{"num_hidden_layers": 9, "hidden_size": 192, "num_attention_heads": 6, "num_key_value_heads": 6, "head_dim": 32, "intermediate_size": 768, "vocab_size": 4096, "hidden_act": "tanh_gelu", "norm": "layernorm", "norm_place": "pre", "norm_eps": 1e-05, "positions": "learned", "qk_norm": false, "attn_scale": 0.177, "bias": "all", "tie_word_embeddings": true, "parallel_block": false, "init": "normal", "init_std_qkv": 0.0241, "init_std_o": 0.00568, "init_std_up": 0.0241, "init_std_down": 0.00568, "optimizer": "adamw", "learning_rate": 0.00165, "beta1": 0.9, "beta2": 0.98, "weight_decay": 0.056, "lr_head": 0.00333, "max_grad_norm": 0.5, "warmup_steps": 354, "schedule": "wsd", "decay_fraction": 0.254, "decay_shape": "sqrt", "final_lr_fraction": 0.0, "batch_tokens": 16384, "max_seq_len": 1024, "doc_mask": true, "train_tokens": 147800000, "max_steps": 9021, "dataset": "wikipedia_en"}
Each number is 128 + 24 x the weight over its row's rms, rounded and kept within 0 to 255. Layers, rows and columns count from 0. The size above them is the row's rms in percent of the matrix's.

# layer 3 MLP up, 768x192, rms 0.108, rows 558-621, columns 0-47
size [ 81 109  83  81  79  95 100  78  85 106 111 101  99 109  87 103  97  98  95 100  98 137  91  80  86  91  87 114  77 133  94  98  94 105  80 123  86 108  78  78  73 118 127  77  88  70  89  83 125 122  81  94 119 100 117  80  80 104  91 112  85  77 103  82]
[[164 120 113 132 156 129 177 155 144 145 119 101 145  77 180 169 119 129 132 158 141 114 161 133 158 153 121 120 195 173 106 126 120 142 139 109 126 133 116 145 120 121 105 145 185 138 125  86]
 [151 124 135 152 103 117 126 117 136 117 148 109 155 139 156 137 143 143 121 108 158  71 134 113 151 112 103 143 125 147 145 129 180 141 108 124 141 130 126 162  91 125 154  92 142 138 146 126]
 [160 116 119 166 128  70 170 147 126 162 140 103 106 119 150 170  90 106 159 169 170 128 127 146 154 157 108 135 165 126 107 128 118 141 139 126 110 136 125 165 116 103 151 126 160 151 106  99]
 [134 137 106 121 119 106 156 139 147 172  95 108 117 142 143 162 126 125 142 153 151  97 153 158 136 146  88 138 144  98  86 139 144 129 138 106 120 101 113 171 117 142 144 160 166 172 124 112]
 [145 117 126 141 142 107 184 134 174 138 107 109 114 111 156 171  92  91 152 136 124 121 148 154 143 161 101 107 179 187 131 138 140 136 133 121 121 135 122 130  71 126 120 141 162 144 122  95]
 [119 114  98 186 139 124 159 142 169 138  81 133 139  84 161 147 114 157 114 145 137  93 111 141 144 130  96 141 146 121  98 108 155 134 156 105 119 144 114 170 110  97  95 177 156 155 108  95]
 [162 124 134 150 169 118 147 117 122 105 122  98  74 119 122 129 152 110 167 127 177 130 138 102 177 118  83 188 143 162  78 138 142 140 116 152 107 124 134 135 129 103 184 117 159 160  88 124]
 [161  69 125 134 140 119 133 147 134 119 122 122 122 136 127 131 122 144 119 128 138 144 140 135 132 129 110 134 134 123 133   4 132 229 120 144 154 157 140 149 136 115 137 160 131 131 119 100]
 [150 129 115 157 110 101 148 135 161 150  75 109 115 116 164 164 118 139 101 130 161 135 155 149 148 126  97 127 159 160 115 137 144 135 140 143 107 131 108 129  96 110 143 117 169 160 126  90]
 [120 109 131 145 120  99 119 140 142 124 119 112 124 132 117  99 132 131 147 189 144 136 137 120  98 147  74 147 143 175 116 117 113 140 132 143 115 110 129 158  95  99 111 118 152  94 142 155]
 [120 124 108 128 175 141 150 158 125 100 108 145 134 158 113  88 146 170 111 134 115  88  79 159 183 155 141 158 144 133 115 117 145 130 162 137 139 107 140 151  86 121 105 143 127 130 126 128]
 [140 107 158 159 139 110 127 149 136 137 131 127 108 118 129 106 115 149 104 101 139 146 127 115 168 127 119 114 146 122 137 122 154 146 134 162  93 128 126 126 114  89 172 134 225 201 141 111]
 [115 144 141 107 124 111 154 152 155 135 119 154  86 168  97 119  80 171 141 110 107 109 145 143 132 152 163 121 147 126 125 136 126 127 118 129 125 101  73  94  95 137 131 169 124 118 108 101]
 [123 148 107 115 128 107 105 127 109 133  52  86 164 121 153 122 145  93 135 123 143  84 119 149 172 122  85 164 151 111 103 116  86 123 165 148 119 120 155 113 114 116 132  86 129 170 148 111]
 [150 101 129 139 138  85 170 115 167 154 107 120 119  90 143 148 105  96 147 177 131 124 127 173 142 156 106 165 178 158 101 105 117 155 160 106 138 124 136 162  95 144 127 131 162 149  78 125]
 [129 117 130 124  99 147 152 129 120 149 124 126 162 155 133 146 107 123 130 159 141 131 165 146 109 138 105  99 153 159  93 126  52 145 108 118 139 123 109 121 125 126 118 147 136 163 107  95]
 [131 112 113 176 147  99 156 140 133 128 111 108  96 129 150 153  74 138 157  94 150 168 149 150 129 144 128 131 162 159  99 130 159 139 170 127 107 142 151 130 102 124 120 105 160 142 105  98]
 [124 120 117 135 121 131 175 141 201 124 112 128 126 112 117 152 129 138 119 114 170 130 141 137 125 169  73 168 172 140 101 119 117 137 149 120  96 138 110 156  97 165 106 132 167 126 112  86]
 [129 122 161 152 182  96 124 192 132 129 114 133  85 109 116 125  66 138 128 102 140 128 154 137 155 132 161 141 111 125 109 128 153 126 128 155 127  92 120 101 129 175 178 137 124 152 102 110]
 [141 105 136 127 139 132 164 138 161 144 115  99 130 109 153 124 145 111 122 141 136 147 138 155 155 119 115 114 158 144 100 123 121 129 155 122 150 148 130 125  88 105 137 141 162 150 145 122]
 [142 114 135 124 131  96 127 171 131 109 148  80 159 143 135 154 112 133 145 117 116 125 153 136 130 115 119 139 173 123 112 115 119 144 140 122 134 118 145 146 110 159 153 171 141 136 143 112]
 [117 128 104 126 131 124 134 170 159 107 124 121 122 154 130 101 122 137  96 117 120 156 182 141 119 150 149 114 135 120  98 138  67 125 147 133 157 133  80 130 137 175 216 146 131 145  62 118]
 [142 119 127 152 127 117 156 103 169 165 130  78 103 100 152 174 135 110 114 143 125 149 121 159 120 130 115 135 182 128 123 130 153 145 131 126 101 141 106 113 132 109 175 112 176 119  87 118]
 [165 119 102 132 133 113 166 146 178 137 108  99 116  89 172 152 123  96 149 138 127 102 186 133 150 134  97 116 186 180 128 129 157 143 135 111 127 129  92 146  85 143 136 148 178 138 113 104]
 [150 103  99 161 126  94 171 167 149 160 107 102 109 107 163 161  87 110 110 157 135 108 135 111 152 141 108 125 172 151 100 132 161 140 129 128 109 142 119 154 129 141 163 128 167 163 117 102]
 [151 115 108 147 124 117 182 148  96 169  83 117 122 116 160 185 123 118 124 178 115 149 107 131 135 167 114 133 149 129 112 123  86 129 110 118 108 140 119 126 116  95 151 139 143 101  98 121]
 [128 124 123 148 106 110 132 142 125 171  49  99  62 111 145 139 106 110 125 143 144  72 114 151 144 199 118 132 165 165 120 120 116 138 140  98 134 104 140 143  87 115  93 140 164 155 129 120]
 [118 116 118 104 133 151 147 134 121 137 102 133 126 106 132 108 122 140 153 119 151 144 174 136 124 142 141 137 173 126 109 132 117 133 137 124 100 125 149 159  98 147 130 155 137 120 139 114]
 [137 125 127 151 156 126 150 135 145 159 118 107 104 143 137 139 111 138 139 178 141 115 155 130 122 132 105 115 130 149 126 158 152 125 166 139 105 123  95 139 109 149 164 126 198 184 122  66]
 [135 124 117 191 140 118 102 134 139 106 143 116 146 114 104 158 146 105 128 145 159 111 138 170 128 141 152 110 138 197 111 122 172 130 158 109 135 129  79 115 107 110 159  93 132 132 108 124]
 [111 111 120 162 135 106 162 153 146 139  70  96 133 110 179 162 118 110 120 141 133 126 123 161 144 145  97 122 197 148  98 125 120 128 171 133 130 154 128 147 143 140 114 113 152 145 112  52]
 [153 115 118 111 124 127 156 137 145 129 133  95  74 118 169 179  72 152 169 142 156 131 156 177 143 129 119 139 145 123 123 135 108 147 137  81  92  95  89 159 111 123 175 131 148 144  94 102]
 [128 121 143 121 150 118 172 127 190 138  99 147 128 126 146 179  88 142 112 133 131 142 113 181 116 142 119 169 149 128 114 127 115 143 130 142 112 146  77 141 110 119 112 185 158 143  86  96]
 [110 115  85 171 141 124 153 154 136 134 109 102 125 152 151 150  99 131 121 150 118 126  94 167 140 132  91 175 167 117  86 122 142 131 138 143 116 145 139 154 106 129 114 145 138 126 106 106]
 [157  64 116 146 150 127 134 140 134 125 120 122 114 136 124 140 120 124 114 127 136 147 127 140 137 123 113 136 129 131 144   0 138 224 124 131 156 154 138 147 138 115 126 155 134 132 110 113]
 [126 117 121 159 101 104 125 157 162 144 109  55 127 168 131 128  91 121 112 154 154 122  92 156 122 125 148 170 155 112  68 119 156 130 142 135 125 134 149 116 126 128 118 150 146 123 144 117]
 [123 121 127 133 135 108 164 154 146 135 103  92 125 123 168 143 105 140 142 136 144 110 143 132 154 127 114 123 155 132 126 147 121 127 174 117 103 129  97 152 113 125 154 158 162 170 121  93]
 [108 118 174 134 170  90 119 132 105 156 120 134  92 133 155 113 116 133 125 152 103 110 114 147 211 116 130 157 117 113 114 126 130 116 157 140  97 122  79  91  96 134 135 103 125 158  99 115]
 [138 114 111 168 118  97 164 121 154 175 107 106 109 116 151 151 108 122 115 169 148 107 146 153 132 137 114 128 146 129 124 132 148 150 140 101 112 145 120 148 102 109 144 147 158 163 104 100]
 [191 113 104 171 149 137 145 123 158 114  97 116 133  90 143 187 118 119 128 180 134 152 166 127 179 108  84 112 151 169 103 130 151 152 115 117 120 113 131 145 115 135  99 125 181 139 129 101]
 [189 102 128 140 140 121 167 145 134 121  66 139 107 109 116 153 133 129 122 155 134 137 151 133 130 147 117 126 154 173 104 119 139 160 114 122 130 109 127 121  96 104 113 132 187 152 118 109]
 [132 114 137 167 121 126 125 120 117 135 121 137 158 138 119 108 106  93 156 104 106 110 102 128 103 136  80  98 176 165 140 122 136 133 130 123 123 158 109 143  72 128 123 111 123 121 146 119]
 [124 119  77 122  98 119 127 134 148 200 153 135 127 122 131 179 128 119 129 141 123 105  72 192 114 181 106 135 146 122 128 125 140 139 176 114 127 165 111 165 119 131 165  95 118 144 148 108]
 [153 119 122 157 133 106 182 132 152 159 100  93 109  84 188 176 136 116 142 193 132 150 152 139 116 148 105 109 178 145 113 125 149 138 125 140 124 153 100 144 144 119 150 158 172 138 119  77]
 [137 118 121 134 156 126 144 121 164 149 108 127 133 126 147 136  98 122 149 113 126 137 150 133 119 121 114 143 165 126  69 130 153 141 118 122 114  96 133 170 122 147 103 146 185 136 148 114]
 [177  74 127 152 150 118 146 158 133  99  91 111 104 115 143 164 117 128 121 142 122 133 147 116 160 131 116 142 144 160 124 113 130 183 109 116 131 137 131 161 146 120 128 172 190 157 115 130]
 [115 108 110 152 141 124 154 139 143 140  98 128 117 122 156 141  95 137 138 109 137 131 118 164 118 130 104 154 175 132  84 124 128 132 156 137 122 150 146 131 140 119 143 122 171 122 120 113]
 [139 120 125 150 154 116 168 156 152 135 127 118 103 121 165 149 114 144 115 118 130 128 121 132 116 132 102 156 168 150 103 135 127 132 134 116  94  93 135 192 120 133 115 144 162 145 113 106]
 [102 127 128 158  90 124 126 158 192 146 109 129 170 126 136 122 146 168 117 114 156 128  93 164 190 123  48 129 151 133 119 122 122 121 136 157 140 155 130 159 132 152 132 112 178 144 152  87]
 [124 134 106 145 126  96 131 125 166 138 125 101 159 108 143 123 135 104 112 180 116 135  80 166 128 155  86 173 158 113 111 116 105 124 152 137 127 123 179 167 155 125 148 109 134 138 107 154]
 [136 112 111 129 146  93 177 124 137 160 100  90 128 129 175 154  90 129 138 149 148  99 145 149 149 150 116 121 193 169 112 126 138 141 175 105 112 135 103 150  83 121 158 135 177 132 118 126]
 [164 118 148 152 140  70 148 147 148 154  91 100 108 132 140 145 111 103 138 169 186 140 140 109 130 150  91 116 167 171 108 128 144 132 145 136 130 119 141 135 110 116 131 120 187 154 104 115]
 [121 140 118 122  86 130 166 129 200 127  75 147 122  88 110 126 167  98 119 119 137 161 163 185 123 181  90 145 147 159 115 126 149 126 162 118 127 113 138 123  67 139  90 159 131 118 132  98]
 [131 113 137 153 145 123 130 126 196 178  99 141  91 131 153 119 106 112 128 121 114 100 114 142 127 170 134 104 207 124 135 127 175 118 134 134 125  95 156 136  82 109 108 127 160 133 142 121]
 [135 125  88 119  83 147 113 139 150 138  83 134 134 110 122 129 164 136 153 143 120 137 118 159 205 136  59 115 167 163 116 119 151 141 145 129 143 161 135 128 109 143 177 130 165 104 154 100]
 [168 108 154 155 124  95 127 158 144 116 101 123 125 110 101 137  96 163 136 128 150 129 127  99 161  91 109 148 113 155 131 124 119 164  88 148 118 118 150 135 127 154 141 135 199 206 157 122]
 [162 113 146 182 150 107 154 135 147 164 114 100  97  90 188 170 124 119 133 116 147 102 141 162 156 153 110 123 164 125 131 123 116 152 141 126 117 142 131 179 133 130 127 116 142 159 136  70]
 [119 134  93 125  98 127 164 130 169  77  86 141  80 145 113 150 117 111 115 121 103 168 116 139 135 151 153 122 145 142 124 149 140 134 103 130 144 105 107  98 118 144 146 160 127 117  91 146]
 [172 122 141 125 105 112 154 153 127 189  85  75 113 100 145 187  74 126 134 127 156 118 141 158 121 153 109 138 161 147  80 117 128 142 144 112 129 133 120 139  94 114 156 136 179 130 110 133]
 [119 136  83 143 118  96 143 168 134  93 122 169 152 132 104 121 160 134 130 142 120  90 101 152 122 117  88 145 162 137  97 114 118 128 107 101 134 122 118 110 106 105 119 163 132 134 149 104]
 [159 130 116 149 128 100 174 129 167 141 111 104 107 121 166 167  97 105 113 147 137 110 106 151 141 170 103 144 168 141 113 133 125 144 165 116 110 138 106 151 115 115 140 149 141 134  88 114]
 [165 118 128 159 123 144 150 147 155 151  81 108 109 100 145 136 102  95 135 133 129 101 131 128 151 120 119 113 166 171 109 135 146 160 136 105 119  92 123 140 114 146 114 133 183 142 116 105]
 [153 106 149 155 122 128 157 164 135 157 107  74 115  85 157 151 108  84 159 129 120 124 108 143 148 147 121 156 220 147 147 132 144 136 177 130 140 164 136 162 110  91  87 124 131 129 140  91]
 [170 119 123 118 158 129 154 122 152 147 135 102 130 133 133 179 148 137 111 153 116 124 120 144 140 140 122 153 138 141 124 126 114 134 114 129  89 127 104 106  99 117 108 162 151 152 102  99]]